python train.py --n_layer=8 --d_model=512 --n_head=6 --n_kv_head=1 --head_dim=128 --d_mlp=1344 --vocab_size=8208 --activation="swiglu" --norm="rmsnorm" --norm_place="pre" --norm_eps=1e-05 --positions="rope" --rope_base=10000.0 --rope_fraction=1.0 --qk_norm=true --attn_scale=0.0884 --bias="all" --tie_embeddings=false --parallel_block=false --extras=["capped logits"] --init="trunc" --init_std_qkv=0.0177 --init_std_o=0.0145 --init_std_up=0.0177 --init_std_down=0.0109 --optimizer="muon_variant" --lr=0.0125 --lr_mult_up=0.82 --beta1=0.9 --lr_head=0.0024 --warmup_steps=75 --schedule="wsd" --decay_fraction=1.0 --decay_shape="cos" --final_lr_fraction=0.0 --batch_tokens=[32768, 65536, 131072] --seq_len=1024 --doc_mask=true --train_tokens=465800000 --steps=7148 --dataset="wikipedia_en"
Each number is 200 + 30 x the weight over its row's rms, rounded and kept within 0 to 999. Layers, rows and columns count from 0. The size before them is the row's rms in percent of the matrix's.

# down: layer 2 MLP down (transposed), 1344x512, rms 0.0459, rows 565-599, columns 320-383
# gate: layer 2 MLP gate, 1344x512, rms 0.0995, rows 566-600, columns 320-383
# up: layer 2 MLP up, 1344x512, rms 0.101, rows 566-600, columns 320-383
down565,104,201,169,226,190,268,182,189,153,200,200,212,195,223,236,224,249,224,171,186,169,151,220,175,225,210,174,151,195,202,174,179,139,210,218,228,239,153,182,257,290,158,212,180,185,242,198,182,196,183,232,207,264,192,189,174,207,185,224,174,205,212,155,216,185
gate566,091,207,220,269,222,169,203,225,275,215,150,187,184,214,211,179,238,202,230,160,247,202,203,185,211,227,189,195,193,210,194,200,173,226,208,166,192,196,178,236,188,208,264,235,136,171,249,199,191,191,207,167,255,161,177,204,169,174,182,131,208,217,183,167,196
up566,088,238,188,236,282,193,135,212,227,168,206,147,142,227,200,213,163,226,209,192,269,246,228,227,185,188,243,240,202,209,215,143,148,206,221,176,195,219,173,210,164,200,162,219,153,179,197,212,144,172,188,155,185,192,220,219,174,189,217,169,157,225,157,171,198
down566,096,215,164,143,181,207,209,208,220,164,202,257,217,226,159,221,133,166,173,227,261,236,154,182,221,210,209,218,246,209,194,197,165,204,201,175,214,191,216,226,206,202,168,171,242,173,142,223,184,202,213,206,157,172,197,177,178,212,254,148,158,173,191,147,258
gate567,110,216,227,205,269,269,234,213,245,225,193,185,226,249,231,199,207,211,184,176,248,209,240,262,238,162,218,235,150,187,217,224,223,248,138,210,220,198,184,228,203,202,192,161,177,176,252,169,186,209,158,201,153,167,189,177,221,199,191,201,194,193,198,135,222
up567,111,202,199,232,129,263,271,226,219,182,216,257,226,180,227,205,220,176,241,167,210,218,107,231,159,171,220,196,194,232,212,192,223,188,159,243,243,188,198,200,181,151,225,175,189,157,218,204,283,202,165,190,192,219,177,224,207,176,198,234,225,232,207,266,165
down567,115,154,198,212,260,190,174,241,197,231,234,209,284,218,203,209,178,144,229,212,210,232,197,208,200,193,191,208,176,242,217,138,180,151,166,215,176,164,216,198,221,168,187,156,187,181,220,233,201,162,212,203,194,243,182,191,220,150,210,174,183,239,180,193,203
gate568,101,183,211,237,227,238,181,164,222,186,205,238,219,196,228,194,170,172,261,212,237,208,180,182,232,161,272,244,165,193,229,187,187,159,231,203,174,225,247,212,182,284,176,221,214,213,248,192,159,195,197,179,147,177,122,215,214,185,218,204,189,149,133,214,256
up568,101,160,192,241,208,238,222,240,188,192,190,147,235,185,186,210,230,201,169,197,208,166,198,241,240,225,241,227,197,220,160,243,163,224,254,211,172,174,170,223,195,249,192,222,191,205,225,186,181,154,231,191,209,247,229,165,179,221,225,166,156,156,154,181,233
down568,105,148,176,166,222,224,196,235,217,229,210,168,210,181,181,175,183,161,171,203,234,222,201,185,246,185,179,207,211,172,179,245,188,188,201,220,176,154,224,181,185,199,178,173,160,200,240,229,252,215,183,193,176,164,269,170,185,222,233,248,199,193,207,176,173
gate569,099,216,210,176,243,203,222,238,216,194,211,200,196,187,263,158,218,181,216,218,221,221,252,169,197,175,183,208,205,215,163,172,227,217,299,238,208,186,175,220,240,195,218,227,182,218,216,238,148,173,241,207,217,148,210,163,204,219,253,218,203,230,201,157,236
up569,102,168,178,155,202,164,199,271,184,186,136,186,165,243,201,174,222,212,207,158,218,217,212,209,225,203,220,226,226,199,198,191,237,166,209,211,196,210,219,187,172,189,168,244,170,195,139,194,263,211,201,184,204,194,178,248,232,158,216,210,155,219,234,169,182
down569,099,231,190,178,160,160,234,174,170,189,177,208,162,189,172,199,193,182,242,232,192,180,186,274,177,186,228,215,197,182,208,219,139,188,215,186,213,193,207,194,191,183,264,223,201,164,207,184,197,208,176,213,127,178,223,212,211,235,265,216,199,164,189,181,227
gate570,095,186,169,168,205,179,197,235,203,232,234,181,246,218,247,210,217,229,235,162,203,184,232,155,152,232,214,198,182,244,184,190,216,216,203,211,186,191,169,185,184,254,236,135,155,222,262,175,151,198,191,248,259,170,184,233,215,207,198,165,247,236,194,197,190
up570,099,167,235,220,262,187,163,246,166,218,219,233,154,157,168,179,207,218,189,163,164,182,198,209,183,209,271,224,223,209,184,159,197,232,221,213,212,204,177,185,182,206,206,154,150,236,278,189,157,230,212,188,133,260,218,201,173,179,220,229,232,214,153,177,237
down570,098,177,215,231,233,221,205,233,148,233,251,224,159,164,200,218,249,245,146,218,200,161,270,199,196,156,270,238,250,223,194,200,208,216,147,227,219,157,219,128,185,165,227,201,176,182,201,207,180,183,163,207,196,245,214,208,185,195,192,243,190,215,178,265,228
gate571,112,199,285,180,193,193,201,214,157,183,188,206,273,165,195,168,159,198,259,148,234,208,218,143,200,219,163,172,187,190,190,188,141,183,173,207,198,173,238,208,170,185,159,191,200,200,141,175,218,177,270,215,249,191,231,206,239,197,267,148,215,163,186,173,202
up571,110,239,259,217,257,158,195,192,185,168,152,169,223,166,186,230,182,209,220,162,196,187,207,197,203,177,202,224,176,148,139,212,181,178,174,175,184,185,189,225,182,186,204,229,160,217,208,217,210,129,231,144,189,227,213,148,214,162,260,201,252,189,183,176,225
down571,121,199,208,223,164,228,213,138,189,173,184,192,270,225,168,192,216,200,212,161,184,203,175,257,186,165,195,184,160,160,152,214,184,194,150,174,202,159,201,195,183,195,196,215,195,194,185,189,272,220,191,245,194,197,217,185,169,213,184,178,212,180,198,170,230
gate572,102,211,194,259,174,190,188,258,200,224,212,195,211,173,147,195,205,212,213,221,184,229,189,198,191,179,161,133,192,201,244,238,105,152,192,172,231,223,201,184,249,215,183,180,169,209,255,232,193,186,231,259,161,220,145,208,225,226,198,221,200,208,255,197,209
up572,103,147,175,215,213,203,241,212,222,262,181,155,156,188,225,165,212,244,191,184,209,208,218,187,195,221,155,160,193,169,256,248,206,253,213,185,192,227,150,192,209,181,221,183,189,236,216,173,241,231,239,227,161,185,161,238,178,200,215,222,242,211,207,212,196
down572,103,220,247,229,238,194,206,234,180,226,202,214,210,225,240,171,203,202,151,194,234,193,188,174,230,220,204,211,241,230,247,211,209,223,229,160,138,214,211,179,231,206,230,151,223,181,195,210,228,170,239,221,185,195,190,193,215,200,154,205,207,184,238,230,172
gate573,089,214,144,192,220,194,185,233,201,182,192,179,194,217,199,166,202,219,190,207,214,145,177,156,191,209,187,238,163,209,160,147,234,261,195,201,171,203,255,181,175,186,198,231,190,221,177,222,221,209,215,161,202,207,183,174,242,214,212,186,206,220,203,194,217
up573,090,187,239,208,153,197,126,200,223,233,160,197,177,218,223,274,251,166,208,166,224,263,217,186,183,175,219,221,172,230,232,214,147,218,256,179,270,224,209,219,153,256,202,221,192,167,201,204,184,198,171,231,145,201,122,217,260,223,234,207,183,176,252,191,179
down573,088,200,179,175,205,227,216,183,198,189,208,182,178,167,179,220,210,242,189,225,223,171,242,207,176,213,231,233,156,163,170,172,218,208,258,182,179,172,209,174,205,180,210,161,202,162,173,220,246,232,190,231,235,202,207,222,180,216,230,188,187,195,205,223,196
gate574,101,250,221,183,193,182,170,181,220,196,173,168,192,169,199,143,211,218,126,271,208,209,221,213,242,216,186,202,178,137,129,173,206,202,237,225,153,192,170,139,162,235,187,231,236,248,161,167,209,112,179,196,186,181,207,212,203,259,251,164,192,193,236,184,191
up574,096,181,213,183,222,188,178,226,146,181,203,185,200,247,235,211,198,171,189,204,219,193,233,223,192,157,212,244,128,189,199,194,196,237,241,202,188,237,235,194,191,201,219,183,178,224,164,190,211,231,257,232,182,216,183,212,219,222,189,182,194,217,215,224,232
down574,095,156,208,186,211,244,173,151,205,216,215,164,219,212,177,208,212,167,240,184,191,199,204,240,167,240,150,237,216,216,226,229,201,216,169,206,211,185,196,207,206,158,165,193,242,151,189,224,216,170,208,210,224,188,229,211,190,149,213,213,214,180,160,230,160
gate575,093,190,203,186,178,225,171,225,134,212,195,197,196,173,239,213,202,268,203,170,182,271,174,202,208,193,159,189,232,186,244,193,214,177,126,263,157,284,216,208,206,175,180,195,190,227,222,235,170,172,193,242,176,196,183,225,244,254,227,211,212,179,200,207,200
up575,097,117,174,208,215,155,237,171,237,211,224,177,229,247,165,236,201,130,234,213,195,166,233,178,235,144,196,211,185,203,158,239,248,246,165,186,192,156,196,187,200,213,249,178,135,206,219,208,268,211,189,186,244,206,190,169,198,171,214,244,142,225,185,259,202
down575,092,231,214,130,180,209,188,233,202,175,131,209,239,219,200,246,229,180,159,281,233,191,269,178,176,148,182,225,227,229,184,154,203,175,237,206,172,199,207,180,195,200,191,202,207,207,192,207,240,233,178,179,170,181,188,203,183,225,216,213,180,190,192,120,190
gate576,095,232,177,169,190,145,179,147,169,258,191,162,157,224,246,214,255,211,183,272,189,152,152,228,169,162,225,157,188,150,169,151,203,179,181,160,150,204,192,228,236,211,215,197,170,206,229,228,228,216,176,150,167,200,156,155,199,223,205,225,189,222,206,189,218
up576,089,225,221,265,207,252,185,167,192,199,219,219,159,279,201,181,242,212,205,221,174,220,199,161,168,192,210,186,131,206,224,186,204,154,214,248,142,194,199,195,206,172,233,211,191,211,250,227,187,224,210,198,229,203,168,149,183,180,218,202,174,188,208,163,202
down576,096,196,171,142,215,218,169,226,170,154,222,209,223,239,202,170,198,241,216,225,226,236,164,217,193,171,166,195,237,214,188,171,143,231,234,231,228,235,179,196,199,189,135,147,220,233,204,212,244,178,187,193,165,211,173,196,207,183,169,179,219,211,174,177,176
gate577,109,169,246,203,149,185,140,188,221,115,161,237,196,241,209,170,228,189,202,182,155,157,256,232,187,207,202,238,183,168,192,201,228,274,163,168,199,161,211,220,209,185,171,180,146,174,205,214,217,220,159,214,220,236,166,239,171,199,224,147,160,211,214,206,170
up577,108,244,207,158,151,250,212,206,210,126,196,218,203,165,213,209,223,247,197,147,201,189,195,199,174,225,191,197,207,209,229,190,165,208,219,171,246,241,173,193,160,176,278,214,185,185,143,157,183,177,218,172,217,180,212,267,208,225,221,222,142,156,188,224,229
down577,107,220,196,174,147,269,224,249,174,228,233,276,179,169,226,208,177,206,172,210,246,203,185,139,177,186,174,199,172,207,193,190,171,145,175,209,200,184,177,194,224,150,275,238,202,278,182,208,152,171,204,212,211,238,178,197,146,167,188,210,149,160,243,166,185
gate578,107,180,220,182,159,205,170,204,155,241,226,195,158,177,174,192,194,218,224,190,190,225,263,235,212,182,179,194,202,215,212,176,173,266,188,151,193,235,163,207,231,205,176,238,158,213,180,237,199,142,283,229,139,189,189,210,230,221,113,232,181,247,215,157,232
up578,115,219,200,234,208,216,237,210,240,184,146,181,235,230,237,239,208,211,190,247,205,197,146,218,173,184,256,167,184,214,181,202,187,167,163,189,234,181,267,215,193,169,183,241,178,182,171,236,155,197,217,235,208,207,136,165,204,153,258,202,185,212,204,197,152
down578,111,216,196,197,209,217,274,177,198,227,229,227,233,187,235,201,170,233,222,159,163,209,185,173,176,241,216,218,191,195,227,202,256,213,171,157,229,213,226,200,154,164,160,250,184,215,224,179,185,246,182,222,236,243,186,192,226,235,198,207,197,213,205,165,226
gate579,106,206,181,146,165,190,182,210,229,195,213,202,188,222,163,203,187,152,219,241,108,127,181,222,183,259,205,254,195,134,192,240,191,161,194,190,226,198,182,242,202,202,192,183,222,189,231,219,195,186,212,172,233,246,167,198,200,187,166,199,253,161,200,169,204
up579,105,286,173,188,254,187,217,267,199,180,208,206,223,200,210,208,153,239,198,195,248,214,176,196,200,204,207,199,195,166,244,202,177,180,206,239,168,176,213,167,186,230,205,267,259,211,115,175,176,209,181,147,195,223,136,192,181,278,216,213,138,161,286,182,228
down579,110,205,210,185,188,170,217,168,184,234,181,158,203,201,212,199,219,230,162,183,208,192,173,226,189,169,184,212,176,194,212,227,167,232,188,226,186,211,228,207,205,166,202,306,227,158,176,218,233,190,194,181,177,229,157,220,128,243,198,240,175,230,220,189,213
gate580,090,167,190,246,190,197,158,197,236,221,233,268,178,186,204,166,190,161,163,210,208,218,271,166,239,255,146,197,179,198,169,155,207,197,217,211,218,237,180,179,209,183,210,229,202,201,173,217,213,190,210,168,213,176,234,164,180,248,216,160,171,203,253,188,192
up580,087,200,206,300,198,262,179,215,205,211,203,250,185,211,212,221,214,194,222,203,249,167,240,160,178,206,215,193,200,194,172,205,198,163,162,174,231,170,221,226,220,274,183,190,185,219,154,219,224,176,223,133,192,205,160,205,179,228,188,187,151,242,249,226,178
down580,093,226,199,175,225,206,191,147,212,176,209,212,249,182,206,203,191,145,200,184,237,160,250,238,205,170,175,165,206,170,176,235,166,190,173,194,219,202,187,245,235,203,240,242,193,204,226,168,200,182,201,197,209,201,241,168,192,217,240,203,189,211,212,302,226
gate581,099,197,181,151,188,188,197,226,204,208,209,228,193,199,242,151,136,200,239,268,188,195,261,214,164,190,211,198,177,236,155,151,217,245,234,201,195,176,153,187,199,200,148,268,205,192,259,147,185,252,227,205,191,225,187,193,189,224,219,214,239,189,171,198,229
up581,105,163,197,246,171,156,201,190,192,283,161,210,209,196,208,199,170,239,157,231,168,198,237,183,237,184,229,176,204,228,195,206,162,197,230,161,203,191,146,186,181,230,174,221,242,185,210,201,215,275,215,182,229,230,159,238,175,217,269,259,232,210,203,179,249
down581,106,139,169,169,179,191,229,217,202,241,178,229,180,224,206,201,193,248,221,170,216,210,245,137,233,208,152,222,250,224,142,170,210,184,229,203,178,160,137,254,162,195,205,185,241,184,225,228,168,269,195,155,155,219,208,178,259,224,215,195,255,177,149,165,163
gate582,108,146,229,226,191,252,154,173,176,234,205,182,206,158,213,219,187,217,148,199,195,218,211,190,173,261,196,243,201,233,226,213,247,226,198,212,162,209,201,248,166,179,201,184,213,212,252,220,245,225,219,157,197,190,142,197,198,234,209,267,265,212,223,158,168
up582,107,184,213,128,196,185,192,227,224,216,150,171,210,180,226,239,213,202,171,169,209,162,204,214,171,194,222,203,205,214,261,193,251,218,205,213,211,142,161,274,158,202,210,220,178,188,222,247,178,187,221,185,226,190,158,232,188,223,180,255,190,194,163,217,215
down582,111,170,189,214,177,231,224,222,202,232,152,164,180,202,180,170,143,238,194,232,207,202,227,134,169,215,246,226,192,225,203,255,207,221,228,211,240,173,247,169,216,185,208,154,155,180,214,237,171,198,162,174,220,221,214,173,239,233,179,207,227,140,165,177,205
gate583,100,193,182,146,189,240,240,218,187,129,250,234,204,154,203,183,232,205,198,201,158,180,230,219,200,201,182,256,190,142,173,229,255,207,186,152,177,184,208,200,186,186,161,207,179,181,227,136,236,217,149,207,203,187,231,229,214,203,169,158,162,176,167,165,257
up583,098,191,211,240,190,225,202,208,194,159,229,193,263,160,193,187,221,217,197,148,215,163,157,249,181,202,182,205,194,205,200,223,140,252,250,221,178,169,180,234,185,195,192,245,211,221,197,194,184,227,205,191,169,183,215,233,188,222,217,187,220,243,220,201,161
down583,096,174,216,215,221,226,209,156,221,218,244,211,233,193,245,187,202,232,275,238,253,146,184,210,230,190,208,133,214,200,178,184,161,198,188,140,145,142,166,161,214,186,222,228,125,217,201,220,219,172,186,192,187,207,210,200,179,177,169,208,176,177,205,177,193
gate584,104,196,204,158,205,234,146,168,186,229,221,193,164,202,188,243,196,85,189,176,205,220,227,174,200,212,212,227,223,233,185,145,186,246,165,208,257,216,212,220,236,149,202,218,197,237,273,135,215,208,238,225,202,281,233,189,195,185,188,195,189,178,188,164,157
up584,106,208,193,178,191,209,186,170,271,198,184,213,258,224,176,276,218,206,191,177,226,192,201,175,199,189,174,225,167,176,228,182,206,234,234,229,214,177,190,197,213,209,169,182,212,198,208,191,142,202,211,227,245,190,193,213,190,178,220,228,230,191,220,228,229
down584,117,213,176,209,187,204,233,175,272,202,224,196,222,167,216,234,181,203,215,209,215,251,216,183,195,171,194,197,130,229,221,187,223,193,185,234,183,192,155,240,249,237,181,200,207,194,143,238,207,234,192,167,245,228,197,212,190,199,248,213,266,171,227,185,226
gate585,110,142,222,248,106,172,196,184,174,182,218,155,234,190,191,199,214,169,120,152,196,190,160,185,178,150,207,195,220,184,183,212,179,168,214,204,193,175,183,232,217,181,198,153,212,167,95,262,183,199,188,200,267,202,208,205,233,197,202,228,225,180,209,203,164
up585,103,216,237,130,243,203,194,252,263,196,239,178,194,251,229,211,195,163,217,194,240,212,213,253,227,242,171,182,175,153,218,192,149,189,183,191,204,187,197,204,172,193,169,162,207,168,246,156,230,214,186,160,217,238,199,198,153,185,178,273,194,177,171,192,210
down585,105,214,173,233,253,216,195,221,183,234,201,237,258,230,208,197,194,205,239,159,228,160,208,197,223,153,183,253,183,147,165,174,151,232,219,180,175,206,195,174,155,205,253,226,216,196,243,148,230,204,168,211,160,255,211,258,222,254,228,181,195,203,195,184,179
gate586,098,199,193,212,199,223,152,221,208,181,196,212,271,258,242,192,217,188,230,205,210,189,227,179,196,180,205,230,145,178,138,194,153,223,160,183,200,178,244,230,201,200,166,153,184,206,241,170,208,181,198,181,166,197,220,199,169,140,220,200,228,202,186,166,254
up586,095,175,174,187,215,186,194,172,207,216,212,210,151,246,241,221,250,175,171,272,216,180,177,174,211,186,136,145,264,190,234,209,241,226,234,186,179,225,192,214,209,222,260,160,232,168,159,204,162,233,241,177,225,229,207,175,152,216,197,255,254,225,184,139,190
down586,094,165,189,243,242,261,209,170,187,173,194,216,218,213,189,208,195,240,212,174,188,224,168,217,209,230,231,169,212,176,174,205,209,224,228,207,144,204,193,158,159,170,219,192,202,187,176,233,250,215,182,145,202,228,214,238,186,252,180,171,241,226,245,203,189
gate587,092,189,229,151,203,235,228,211,233,214,202,218,241,207,186,179,174,242,205,220,251,198,184,189,223,206,209,234,180,205,186,258,168,186,216,221,217,227,208,208,235,218,126,173,178,215,253,239,207,230,235,187,179,199,244,232,236,238,166,234,190,227,239,201,237
up587,091,232,239,211,192,212,195,200,174,180,192,266,238,193,206,187,214,166,203,200,218,175,174,203,222,198,249,203,255,238,169,222,151,202,186,215,217,231,171,227,199,175,163,193,156,207,174,150,199,228,210,159,228,205,263,213,218,189,218,181,173,195,218,221,185
down587,099,166,223,194,244,280,219,185,194,254,212,211,190,171,170,181,190,211,178,238,218,258,232,242,188,196,226,205,199,209,211,270,168,202,180,158,195,188,197,188,205,226,177,211,189,223,172,212,220,236,214,226,207,208,212,212,160,216,147,172,182,188,242,208,203
gate588,104,169,204,232,255,187,197,209,203,258,249,166,226,218,198,181,191,171,189,174,193,227,139,256,186,193,254,151,253,131,159,235,221,178,244,148,223,204,219,200,200,257,163,203,175,237,202,216,244,179,183,209,198,166,171,143,230,199,225,150,203,210,246,245,171
up588,103,197,186,187,211,223,195,247,198,206,170,181,258,194,245,195,194,238,245,191,220,224,196,207,200,155,188,219,251,228,229,137,215,176,174,189,255,210,198,195,231,227,163,184,259,210,188,170,172,227,207,215,197,168,143,210,169,224,187,165,204,163,207,228,180
down588,101,183,199,194,184,164,201,139,127,195,224,209,193,186,220,212,223,212,158,205,248,184,186,242,144,220,202,247,188,195,225,169,241,173,224,199,200,243,207,187,225,215,211,193,216,222,250,212,171,188,180,230,160,163,230,202,197,191,246,214,199,206,145,205,224
gate589,107,187,207,191,226,226,233,213,251,176,205,249,196,243,178,213,211,210,239,176,183,165,200,209,266,183,233,229,214,155,180,184,186,232,183,213,210,223,192,232,213,197,253,210,213,212,177,269,204,167,191,205,185,189,201,243,249,224,170,194,223,172,174,179,175
up589,104,169,142,245,187,205,228,178,243,244,213,161,230,219,139,239,210,227,239,193,193,214,218,184,235,240,236,211,242,183,246,202,189,183,209,216,200,233,192,231,260,203,181,168,212,177,186,235,218,178,123,200,235,148,182,225,219,169,163,231,187,217,175,242,204
down589,106,187,237,178,257,154,211,177,216,205,184,244,184,137,225,170,168,182,265,181,233,221,212,162,266,146,202,207,165,209,208,181,210,207,230,177,155,167,169,212,256,203,229,211,128,199,203,228,237,236,177,191,215,220,163,198,212,229,220,145,198,164,242,213,169
gate590,100,194,143,167,230,201,177,189,163,219,237,192,238,139,170,162,211,163,185,210,206,178,148,195,222,185,224,229,187,283,182,168,215,248,241,154,174,192,186,203,167,204,161,219,183,198,165,183,189,186,166,225,159,275,214,187,209,262,143,198,187,206,193,177,245
up590,100,184,192,223,177,231,219,152,162,215,224,263,160,213,199,196,186,185,213,234,236,205,204,156,175,200,215,170,228,231,258,190,218,196,202,155,204,168,165,177,182,176,190,208,200,222,208,182,130,191,225,198,204,246,227,236,122,254,138,217,231,198,194,181,174
down590,095,179,124,228,196,194,193,186,189,249,240,232,225,203,206,175,181,201,184,205,212,195,239,151,143,212,220,240,144,173,235,193,159,278,204,197,210,202,229,198,203,219,152,246,186,163,187,206,204,196,246,229,185,226,205,189,245,245,224,199,224,264,186,224,163
gate591,109,183,223,162,191,230,231,208,244,203,240,244,218,217,213,203,182,199,185,256,196,164,230,173,203,173,165,152,230,234,157,205,219,202,215,145,185,157,164,200,226,184,197,175,230,158,214,248,181,204,214,155,230,203,196,231,216,167,194,182,230,164,220,200,190
up591,111,215,170,191,239,189,176,177,224,203,204,182,246,176,185,180,212,192,195,140,204,235,163,257,194,207,175,203,239,196,190,174,228,254,194,217,230,195,166,256,218,281,199,248,161,192,165,204,194,243,250,220,207,245,208,184,173,223,190,194,211,190,185,204,161
down591,105,257,180,177,196,205,185,197,199,173,198,234,181,196,215,159,267,226,192,223,235,139,224,211,204,285,222,178,198,177,220,240,186,197,220,196,184,191,204,197,175,202,134,253,224,166,168,209,160,183,196,188,218,201,179,258,185,223,147,182,184,176,147,167,120
gate592,113,211,204,179,159,187,137,234,152,136,222,238,177,180,167,210,137,201,230,212,205,237,214,207,232,178,236,237,196,219,192,205,197,177,212,168,169,177,243,176,169,195,201,200,196,217,137,175,189,192,190,227,199,215,192,253,240,171,200,194,200,170,126,189,221
up592,108,210,226,202,169,203,203,210,159,175,181,256,195,206,222,154,225,203,234,178,217,185,195,172,249,193,210,156,153,210,195,202,216,191,187,222,204,174,202,189,197,196,207,247,220,218,255,191,228,217,189,244,222,229,209,192,171,193,198,234,194,154,158,173,204
down592,102,219,197,199,225,179,168,178,193,169,178,215,218,168,233,178,179,205,225,166,189,210,258,177,205,199,214,206,193,192,197,203,185,136,179,178,249,239,205,198,213,210,163,221,175,204,181,243,217,231,181,192,254,241,245,148,161,238,168,192,199,214,194,159,217
gate593,098,241,199,169,206,270,228,198,191,198,236,165,216,225,171,223,200,198,221,197,151,194,232,186,207,222,228,227,211,176,189,248,170,199,194,205,224,170,207,242,167,195,241,196,191,199,221,230,199,217,163,233,158,169,218,217,158,177,221,183,176,187,219,156,237
up593,097,201,173,196,180,197,235,174,201,175,175,167,134,159,178,239,224,255,191,151,196,196,240,179,197,197,246,221,201,200,158,224,253,210,180,212,162,120,194,233,160,169,242,188,236,182,176,244,199,161,263,229,195,181,191,204,192,238,210,236,172,212,201,224,217
down593,098,167,217,228,173,160,185,160,189,227,244,220,199,210,204,190,229,160,180,207,211,152,236,200,146,230,192,154,172,236,189,194,181,175,200,178,157,174,206,193,198,205,220,216,255,229,202,176,183,202,177,145,191,152,163,182,145,176,233,188,236,203,189,206,211
gate594,110,210,231,175,248,240,184,173,208,203,214,233,178,226,183,207,196,218,217,206,224,243,167,184,203,176,179,177,207,230,195,205,185,183,197,168,200,202,256,166,184,172,214,215,198,173,232,177,194,156,170,182,213,200,189,167,149,114,223,173,141,171,214,187,168
up594,106,222,179,187,166,211,222,238,217,249,186,222,181,217,187,184,170,184,209,239,161,200,230,192,208,212,220,221,201,223,170,189,214,180,220,209,206,229,205,208,226,174,214,214,117,198,150,167,201,257,236,176,158,230,209,187,168,212,182,189,163,227,227,165,240
down594,112,210,202,231,168,165,236,173,228,215,211,231,196,164,206,188,151,253,274,218,197,202,196,179,196,207,167,164,181,196,208,184,161,257,174,205,174,204,172,166,227,241,215,209,168,221,201,185,178,227,187,193,165,233,186,183,187,230,254,229,227,230,197,229,210
gate595,095,210,191,195,231,199,194,189,242,202,191,219,193,228,261,218,149,252,165,220,221,245,177,259,206,185,206,138,245,196,254,216,207,177,213,170,277,248,212,204,175,180,166,232,120,205,237,190,151,217,158,216,253,232,190,185,230,207,134,164,166,191,203,223,215
up595,097,247,227,112,206,211,192,177,175,249,201,194,240,213,217,164,200,211,189,179,190,220,133,209,187,257,202,195,211,155,185,239,214,219,198,209,227,190,199,183,203,164,198,186,166,176,159,150,218,230,181,210,230,278,201,224,200,207,169,169,209,239,190,195,191
down595,097,198,205,231,181,193,200,182,221,152,276,233,179,219,214,218,188,194,165,254,215,180,188,192,225,195,191,210,185,201,216,208,238,215,168,223,149,213,249,212,189,199,197,160,256,162,288,186,177,214,224,194,262,225,210,218,180,227,225,199,251,248,231,187,206
gate596,108,164,188,202,239,202,194,147,221,235,199,240,158,221,181,233,230,210,213,186,220,224,190,167,199,237,207,220,224,203,205,251,203,251,181,143,210,269,207,181,246,177,176,224,255,168,148,162,187,211,151,150,204,245,226,213,238,227,150,167,178,197,200,183,219
up596,104,179,199,228,217,200,183,160,201,181,296,245,229,206,176,167,162,262,190,201,182,192,221,197,204,136,177,211,146,203,237,165,150,230,188,228,231,181,250,203,233,196,248,140,168,176,216,303,155,230,176,173,201,204,192,201,157,142,170,207,236,188,185,174,215
down596,107,158,160,132,201,171,255,213,209,161,214,136,205,194,238,188,200,192,239,176,170,151,149,183,260,174,170,234,114,218,170,122,112,273,142,211,183,192,215,141,197,193,226,216,213,198,198,233,129,198,221,208,201,240,237,199,170,210,208,243,151,253,254,177,194
gate597,109,201,199,149,230,159,210,237,206,193,185,217,223,168,217,227,214,222,149,188,202,215,217,199,152,167,250,219,244,252,221,212,175,216,191,207,194,201,197,230,237,166,201,223,232,240,205,166,199,217,209,142,169,198,156,204,200,186,193,242,181,190,171,167,192
up597,104,198,239,201,224,207,174,215,172,200,176,186,226,256,153,258,155,153,195,163,210,235,212,221,170,224,244,203,193,179,205,231,161,204,223,264,224,202,224,177,180,235,166,180,256,205,226,195,261,216,178,189,176,179,159,235,191,119,179,208,232,154,212,241,197
down597,102,246,214,219,230,194,216,206,173,230,212,196,196,176,197,224,204,167,201,188,215,227,202,204,221,193,281,193,169,199,173,201,256,248,201,179,219,238,291,216,199,221,188,167,126,193,201,216,195,205,232,215,241,158,145,215,126,190,245,179,210,187,182,128,257
gate598,086,231,166,170,177,216,154,195,189,217,211,267,188,242,199,156,183,223,174,212,127,163,195,213,216,185,177,209,174,228,202,211,235,193,225,233,205,220,240,213,167,174,187,156,204,213,286,170,230,211,243,223,223,187,151,196,252,232,232,196,209,177,261,159,206
up598,088,218,205,214,222,226,143,230,209,147,176,178,208,175,249,175,171,236,204,219,225,233,258,212,208,201,219,163,248,186,180,205,202,184,186,157,211,212,196,178,228,190,203,212,202,233,224,212,173,197,232,199,191,158,175,241,198,217,186,235,218,217,231,199,284
down598,084,221,205,169,229,171,170,176,198,152,168,265,191,215,217,218,131,184,183,172,141,161,223,234,217,187,230,213,196,234,213,184,200,131,245,172,229,204,192,202,232,175,149,176,245,200,203,177,212,244,220,186,165,218,235,219,216,245,181,222,217,215,186,220,228
gate599,102,165,209,221,202,170,210,193,191,207,207,193,222,203,135,258,171,231,250,196,229,215,206,188,196,185,198,169,199,164,230,186,198,188,228,202,157,160,233,217,182,192,200,189,167,191,181,205,226,260,205,141,220,199,186,227,198,180,213,177,137,182,179,214,201
up599,099,168,233,303,188,133,131,230,236,214,235,236,216,209,200,209,203,188,254,202,191,208,263,152,191,213,187,208,99,184,223,213,174,159,244,202,205,182,195,186,233,225,220,158,194,159,196,192,265,201,214,157,209,217,198,158,172,211,203,183,176,188,175,207,189
down599,104,242,149,150,225,182,168,190,205,149,141,195,196,155,141,176,233,171,227,181,181,225,254,192,223,221,146,185,261,209,193,207,184,144,192,193,194,233,184,165,190,205,250,229,245,180,228,227,223,273,216,117,163,143,171,194,194,168,172,173,179,241,160,195,174
gate600,105,165,179,147,155,118,158,248,227,200,173,180,219,217,177,221,189,181,186,247,215,111,163,199,146,215,231,203,237,221,166,228,227,195,252,214,136,176,205,199,208,218,193,163,213,215,227,170,165,249,205,268,177,184,181,190,182,225,222,161,192,229,235,239,230
up600,102,198,231,203,142,170,196,236,180,185,222,210,191,157,194,207,183,209,168,249,236,241,186,260,171,247,215,248,233,132,179,137,201,241,188,188,222,165,184,205,191,193,214,182,228,173,215,141,216,185,163,232,173,139,199,221,221,228,208,238,224,247,209,234,230